From a checkpoint of a small transformer trained on Wikipedia.
Size: 12 layers, MLP 640 SwiGLU, vocabulary 8192, 17.5M parameters.
Architecture: RMSNorm before each block, rotary positions, no biases in attention or MLP, untied embeddings.
Each number is 128 + 24 x the weight over the matrix's rms, rounded and kept within 0 to 255. Layers, rows and columns count from 0.

# layer 2 MLP up, 640x320, rms 0.0784, rows 434-447, columns 0-79
[[127  87 141 149 116  76 130 102 182 117 123 131  83 113  98 135 121 143 128 137 179 112  92 131 107 170  91 126 123 138  82 141 162 130 131 127 100 129 167 133 171 125  94 114 138 106 140 143 101 175 139 132 138 134 105 143 122 140 116 126 111 133 138 130  98 122  72  95  97  82 162 114 105 139 141 131 137  97 122 114]
 [132 155 155 143 123 136 131 122 115 167 142 138 154 125 133 137 134 128  92 105  71 142 109 113 155 109  63  60 137 120 133 125 136 136 114 150 147 124 157 147 135 120 120 114 125 169  78 164 128 149 196 156 100 142 158 124  79  86 141 113 131 142 116 146 153 126 133 121 163 117 103  86 129 109 143 155 126 154 118  90]
 [148 121 168 116 101 112 150 124 165 130 154 118 168 183 143  82  77 127 138 115 134 128 118 147 113 143 189 109 146 123 161 161 129 120 103 142 135 128 120 165 151 147  97 136 109  99  99 164 159 155  93 126 157 146 128 124 144 121 134 123 113 121 142 136 107 125 118 120  86 129 158 129 111 150 124 126 188 135  97 111]
 [118 148 113 113 169 162 114  76 136 123 145  96 102 145 143 168  91 121 113 119 142 161 109 160 110 106 150  76 115 109 138  91  89 151 172 177 108  97 101 116 105 116 154 119 118 107 126  90 149  89 198 118 174 126 141 142  92 102 125 139 129 151 105 156 123 112 139 110 127 156 120 142 111 104 165 104 119 140 147 114]
 [113 121  93 149 131 151 166 157 133 174 104 150 120 164 166 132 163 111 151 124 135 138 135 123 142 136  64 142 108 125 126 138 139 129 114 132 138 100 140 120 185 158 126 113 108 111  94 156 155 163 101 166 174 118 132 113 145 142 129 144 125 115 139  76 117 124 107 150 127 102 154  99 109 121 138 108 187 136 166 137]
 [122 110 168 130  96  86 154 149 174 100 105 119  96 158 118 103 161 132 123 115  92 123 133  92 102 156 137 134  86  93  85 157 116 117 115 126 144 102  98 197 132 132 169  95 126 179  76 129 121 144 135 106 142 157  89 127  90 139 118 123 151 140  90 125 136 134 169 156 139 142 139 128 105 138 150 204 112 137 129 108]
 [138 189 174 140 107 104 109 156 137 124  87 149 162 102 144 111 154  97 106  97  95  85 133 119 132 125 162 145 172 112  95 159 190 170 130 149 148 137 141  85 156 104 159 120 144 144 127 186 145 130 144 153 167 151 125  63 139 136 123 129 152 132  70 139 124 162 131 130 121 123 158 156 103 125 130 137 138 168 151 117]
 [115 130 113 138 143 198  88 138 132  80 115 119 127 145 148 146 101 143 149 133 124 126 110 134 118 112 106 140 127  72 144 136 155 150 108 156 146 139 124 100 112 114 113  94 109 131 206 102  99 122  67 141 130 150  95 123 119 154 126 115 170  82 147 178 138  45 142 119  74 103 120 102 156 157 142 141  89 146  99 126]
 [103 138 116 203 167 106 131 121 105 142  99 137 147 146 127 156 115 120 144  63 130 138  68  95 107 132 132 111 141 163 130 143 176 157 157 135 118 130 119 138 113  82 143 122 146 140 137 129 117 112 149 136 175 124 128 154  99 132 165 103 123 115 120 127 107 159  68 155 140 101 151 131 118 136 159 137 129 113 119 125]
 [110 144 149 113 133 154 152 133 132 119 125  90 108 109 118 106 104 127 101 140 101 135 119 127 126 141 143 120 126 102 134 119  98 115 146 122 118 113 120 115 105 146 134  95 153 100 153 168 148 132 120 115 127  99 138 129  89 102 126  97 108  94 105 122 162 160 138 115 152 144 122 152 159 120 129 107  93 154 152 108]
 [128 137 117 139  97  85 105 161 104  96 142 119 106 168 133 161 130 126 134  75 157 113 117 166 157 157 110 152 139 126 135  94  68 148 177 125 136 128  92 136  67 150 119 145  92 147 121  93 123 109 123 129 153 145 125  95 133  93 123  93 107 139 158 100  99 113 160 102 130 120 116 129 119 123 116 140 105 113 150 109]
 [ 87  84 177  96 161 157 111 114 131 151 127 149 157 127 120 154 103 163 102 130 141 132 131  74 137  81 134 147 123 156 135 111 122 110 154 132 125 106 104  95  71  80 110  96 131 134 179 117 125 132 152  81 154  96 119  91  68 160 143 103 138 130 166  98  92  88 100 134  92 110 150  69 154 102 135 155 137 110 136 101]
 [120 112 102 128 130 164 151 114 112 100 100 146  72 135 139 147 114 130 126 138 132 102  83 142 127 159 154 152 129  83  92 137 131 117 179 107 141  95 103 129 115 119 136 159 101 140 116 123 136  81 108 148 131 123  80 107 130 112 131  67 105 123 121 139 131 140 148  84 138 117 142 119 118  86 104 178 128 118 116 143]
 [169 122 158 103  83 145  93 141 164 146 113 106 147 177 103 130 108 144 118 135 133 108  99 119 104  85 142 126 121  97 125 136 129 154 169 105 107 153 144 135 120 129 138 149 150 152 126 127 110 102 155 142 140 162 126 107 105 131 119 152  84 105 110 149 131 119 143  97 155 108 133  86 138 178 106 171 191 132 145 155]]
# layer 2 MLP down (transposed), 640x320, rms 0.0723, rows 434-446, columns 0-79
[[114 144 128 127 128 124 123 150 134 124 110 120 147 155  93 103 147 155  88 138 116 139  99 138  96 164 143 116 137  90 125 170  97 107 123 121 140 106  92 127 167 102 131 119 129  95 179 127 131 152 149 133  96 126 113 148 132 140 119 118 111 147  63 119  89 145 145 155  97 121 146 154 149 112 135 134 110 139 109  71]
 [153 152  99 147 143 152  97 134 136 108 133 134 143  84 117 130  93 108 110 116 158 121 143 154 141 114 105 122 116  91 120 120 158 142 144 117 105 101 148 179 152 152 106 129 163 152 122 160 113 107 102 165 102 159 166 120 109 117 121 120 162  94 157 151  98 128 122  73 141 136 154 110 131  91 144 102 144 133 142 140]
 [122 120 152 150 144 156 104 168 120 133 127 126 123 103 136 154 181 102 101  97 108 154 100 131 151 170 179 123 137 111  87 135 104 152 124 110 131  97 135 132 128 147 127 105 149 122 103  86 118  89 161 123  93 119 105 135 131 135 167 115 109 134 120 116 141 107  94  72 154  87 115 123 175 147 106 122 121 157 158 107]
 [ 89 103 143 114  83 126 115  59 146 164 119 128 109 131 147 127 174 147 138  99 159 115 138 150 129 122 116 143 128 195 117 102 137 107 130 114 115 127 129 132 131 143  86 129 130  97  89 121 166 139 141  98 105 107 115 143 168 124 106 120 108 164 116 139 123  82 108 118 150  91 150 174 143 122 134 135 132 128 121  89]
 [ 94 157 120 123 112 117 105 122 130 140 112 164  80 143 130 133 109 105 127  94 160 154 138 119 164 141  82 125 146 133 176 120 113 123 170 155 107 168 115 128 126 106 139 115 129 131 142 116 123 136 123 159 129 119 112 151  84 103 126 171 110 124 152 104 133 143 122 141 109  99 127 155 117 167 141 160 103 122  83 165]
 [107 103 122 137  98 194 114 128 104 124 121 138 147 110 124 134 166 159 134 151 131 116 148 124 127  99 122 103 111 125 126 134 156 144  89 129 133 117 108 124  66 127 110 112 124 114 159 136 122 148 156 114 151 133 131 109 160 141 139 134 143  91 130  81 124 103 101 150 112  87 125 172 141 156 135  99 129 144  87 100]
 [171 101 140 117 124 147 124 120  92  92 100 157 126 114 118  83 111  68 114 140  72 138 134 125 158 135 133 148 116 154 141 131 134 105 123 128 119 125 124  90 135 130  95 138 110 157 114 113 131 134 125 153 164 149 119 121  96 154 119 105 158 102 159 105 103 108 154 135 121  99  93 139 125 120 107 147 159 120 130 106]
 [149 104 142 174 160 109 144 133 113 102 130 115 158 138 130 147 115 113 156 178 135 135  79 104 116  76  70 143 107 107 113 104 140 150 106 132 117 148 138 149 122 143 156 118  97 120 187 134 147 133 157 144 127 105 152 114 129 147 110 116 138 125 104 129 179 150 146 166 154 110 124  98 141 121 104 114 151 132  89 173]
 [148 175 121 105 152 127 131 186 116 157  84 114 160 157 133  81 162  83 151 153 168 150 107 139 120 140 123 139 159 129 163 118 127 120 136 124 125 137 124 135 161 173 155 123 117 100 164 163 102 100 149 144 133 145 117 127 154  83 132 176 137 159 105 102  90 157 121 130 135 163 144 117 115 172 155 114 147 128 137  82]
 [ 98 141 182  95  97 152 171 146 175 126  95 128 119 111 132 117 148 156 125 168  76 111 117 110 126 119  75 119 144  95 128 166 138 102 136 128 129 135 117 108 124 128 113 112 151 135 143 140 140 131 126 115 145 118 129 161 117 111 131 125  88  74 143 131 140 167 141 141  97 137  84 113 144 129 109 148 134 104 130  93]
 [131 137 112 137 117 145 146 156 134 109  98 133 117 156 148 155 160 125 118  80 131 110 146 118 117 133 121  76 145 149 135 101 107 131 167 149 112 147 130 126 118 128  96 122 110 110 151  94 128 108 132 164  78 152 123 100 144 126 118 108 119 105  86 103 117 163 164 105 146 147 119 119 167 103 102 139  92  68 140 126]
 [104 119 142 144 201 135 115 141 140  80 111  95 156  80 111 174 130 146 150 120  94  99 126 131 123  99 161 180 137  93 107  80 100 113  88  98 156 165 114 148 110 116  87  85 140 145 133 127 130  84 123 120 149 145 140 120 130 133 137 126 181 142 146 105  84 110 108 159  94 141 111 127 171 104 175 173 168 125 145 144]
 [126 139 147 169 111 149 141 149 136 110 110 125 120 130 141  93  87 143 139 109 124  62 151 161 124 125 149 120 135 130 101 132 119 119  95 157 148 153 132 144 113 113 129 119 167 113 137 147 137 109 132  96 137 144 100 121 106 126 158 145 143 102 114 156 137 169 132 132 143 146 133 115 119 112  86 139 121 172 138 161]]
# layer 2 MLP gate, 640x320, rms 0.0769, rows 435-447, columns 0-79
[[119 138 130 138 120 121  89 116  60 188 103 156 166  98 150 143 130 146 107 143 122 121 108  79  83 114 101 181 140 136 150 191 173 143 135 115 126 167 175  84 133 105 106 126 120 112 146 156 123 144 160 156  95 132 167  98 110 156 141 123 124 185 149  99 120 185 151 141 127 161 181 114 130 139 103 144 146 181 113 128]
 [100 144 137 145 138 127 140 136 130 132 136 103 122 144 159 116 134  90 149 140 128 129 130 127 133 140 151 129 141 161 111 149 135  90 143 140 147 106 118 102  93 101 139 100  98 122 150 107 138 100  82 135 165 113 130 153 130 143 158 115 119  98  94  99 114 108  92  80 128 110 111  94 107 111 100 126 136 193 163 164]
 [ 72 129 107 140 143 154 122 116 128 119 149 169 157 126 111  97 147 126 130 128 155 110 142 102 134 172 149  98 128 134 129 111 172  85 105 124 127 109 173 144 114 136 149 121 124 114  95 114 122  96 141 123  88  93  83 156 152  88 135 163 129 144 156  99 147 138 133 149 136  89 124 158 120 124  89 128 115 102 159 137]
 [162 143 105 130 146 143 122 145 137 119 115 119 172 167 148 131 133 144 115 166 145  92 131  84 141 115 125 115 131 122 115 129 116 132 121  98 120 156 102 116 153 106 143 114 147  92 130 117 143 139 140 115 173 135 144 156 112 102 154 114 114 136 128 187  73 108 155 128 167 192 108  92 117 132 132 153 141 132 124 139]
 [101 153 143 146  98 106 146 124 113 118 119  95 170 157 134 122  99 168 134 187 127 182 115  91 120 166 126 108 161 107 117 168  90 157 155 117  94 149 133  87 125  95 157  97 127  98 126 105 178 153 140 150 169 139 118 153 134  98 134 152 132 104 146 146 165 106 151 124 108 135 127 157  86 135 102 126 127 138  95 114]
 [ 56 136 120 156 109 144 128  84 140 125 173 101 157 140 141 144 122 150 175 104 159 177 160 126 131 109  89 119 132 139 102 108 150 161 130 133 171  94 118 156 130 149 139 131 130 105 139 127  91 132  91 125 139 147 108 166  84 130 154  94 168  98 145  93 128  82 102 123 136 121 102 107 103 138 138 132 103 104 112 150]
 [100 139 126 144 117  98 152 161 111 143 121 133 124 146 123 106 128 135 104  86 149 107 140  66 124 119 188 119 107 138  95 126 118 120 143 134 147  15 105  96  96  77 125 100  71 122 119  90 114  91  63  93 133 135 113 145 139 122 158 134 145 134 153 149 115 135 137 131 115 157 130  90 147 143 118 118 150 142 134 116]
 [143  97 126  81  93 144 124 125 116  93 131 160  70  96 138 116 100 155 127 166 111 132 129 156 194 125 101 150  89  90 127 148  81 128 115 124  89 133 126 104  66 141  92 131 133 139 114 125 131 113 126 135 131 136 150 110  95 152 116 117 147 121 133  99  90 130 121 111 143 119 129 130 109  87 123 139 108 167 127 128]
 [110 123 138 131 124 126 163 145 132 112  94 120 137 107 115  96 131 140 131 163 109 109 129  93 148  97 116 126 121 102 125 127  84 141 117 150 131 116 123  94  95 131 139 133 150 131 100 195 147  98 126  99 136 112 142 169 147 134 125 122 135  68 140 190 143 131 104 146 128 144 113 123 138 184 119 135 103  96 101 108]
 [135 120 151 147 104 112 157 129 141 152 140 129 120 110 121 168 128  81 146 108  93 121 115 113 148 125 142 125 157  69 158 127 120 142 143 126 148 134 114 145 122 119 107 124 152 120 167 134 123 124 134 114  86 116 143  88 118 147 114 159 129  68  70 131 132 123 152 156 153 120 110  96 112 114 129 148  98  99 169 121]
 [120 123 144  72 152 183  79 122 117 160 139 177 146 114 125 138 103 141  86 132 171 118 116  94 159 113 156 131  95 159 141  83 117 144 175 135 118 120 119 127 121 110 133  77 144 146 182 124 109 142 128  92 146 150 118 118  66 137 153  91 118 134 159 122  79 100  96  93  91 133 158  83 160  93 121 110 146 121 110 109]
 [136 138 139 129 160 123 152 135 159 134 135 142 158 118 161 127 108 139  99 176 162 184 127 122 107 136  77  53 137 146 176 134 105 139 123 106  90 129 150 102 126 108 136  86 135 125 137 128 135 121 101  99 120 120 145 134 175 146 140 173 119  86 114  91  89  90 143 139 107 149 137 156 157 159 117 149 108 166 121 123]
 [130 154 104  97 136 143 137  89 145 138 143 125 129 114 136 125  82 140 106 148 139 145 108 109 115  76 119 103 135 126 124 138 150 141 156 103 128 130 149 130 122 163 159 133 130 116 132 121 151 129 133  96 127 133 121 146 112 117 155 160  87 103 111 141 126 125 154  87 144 144 118 127 135 116 143 110 146 138 162 146]]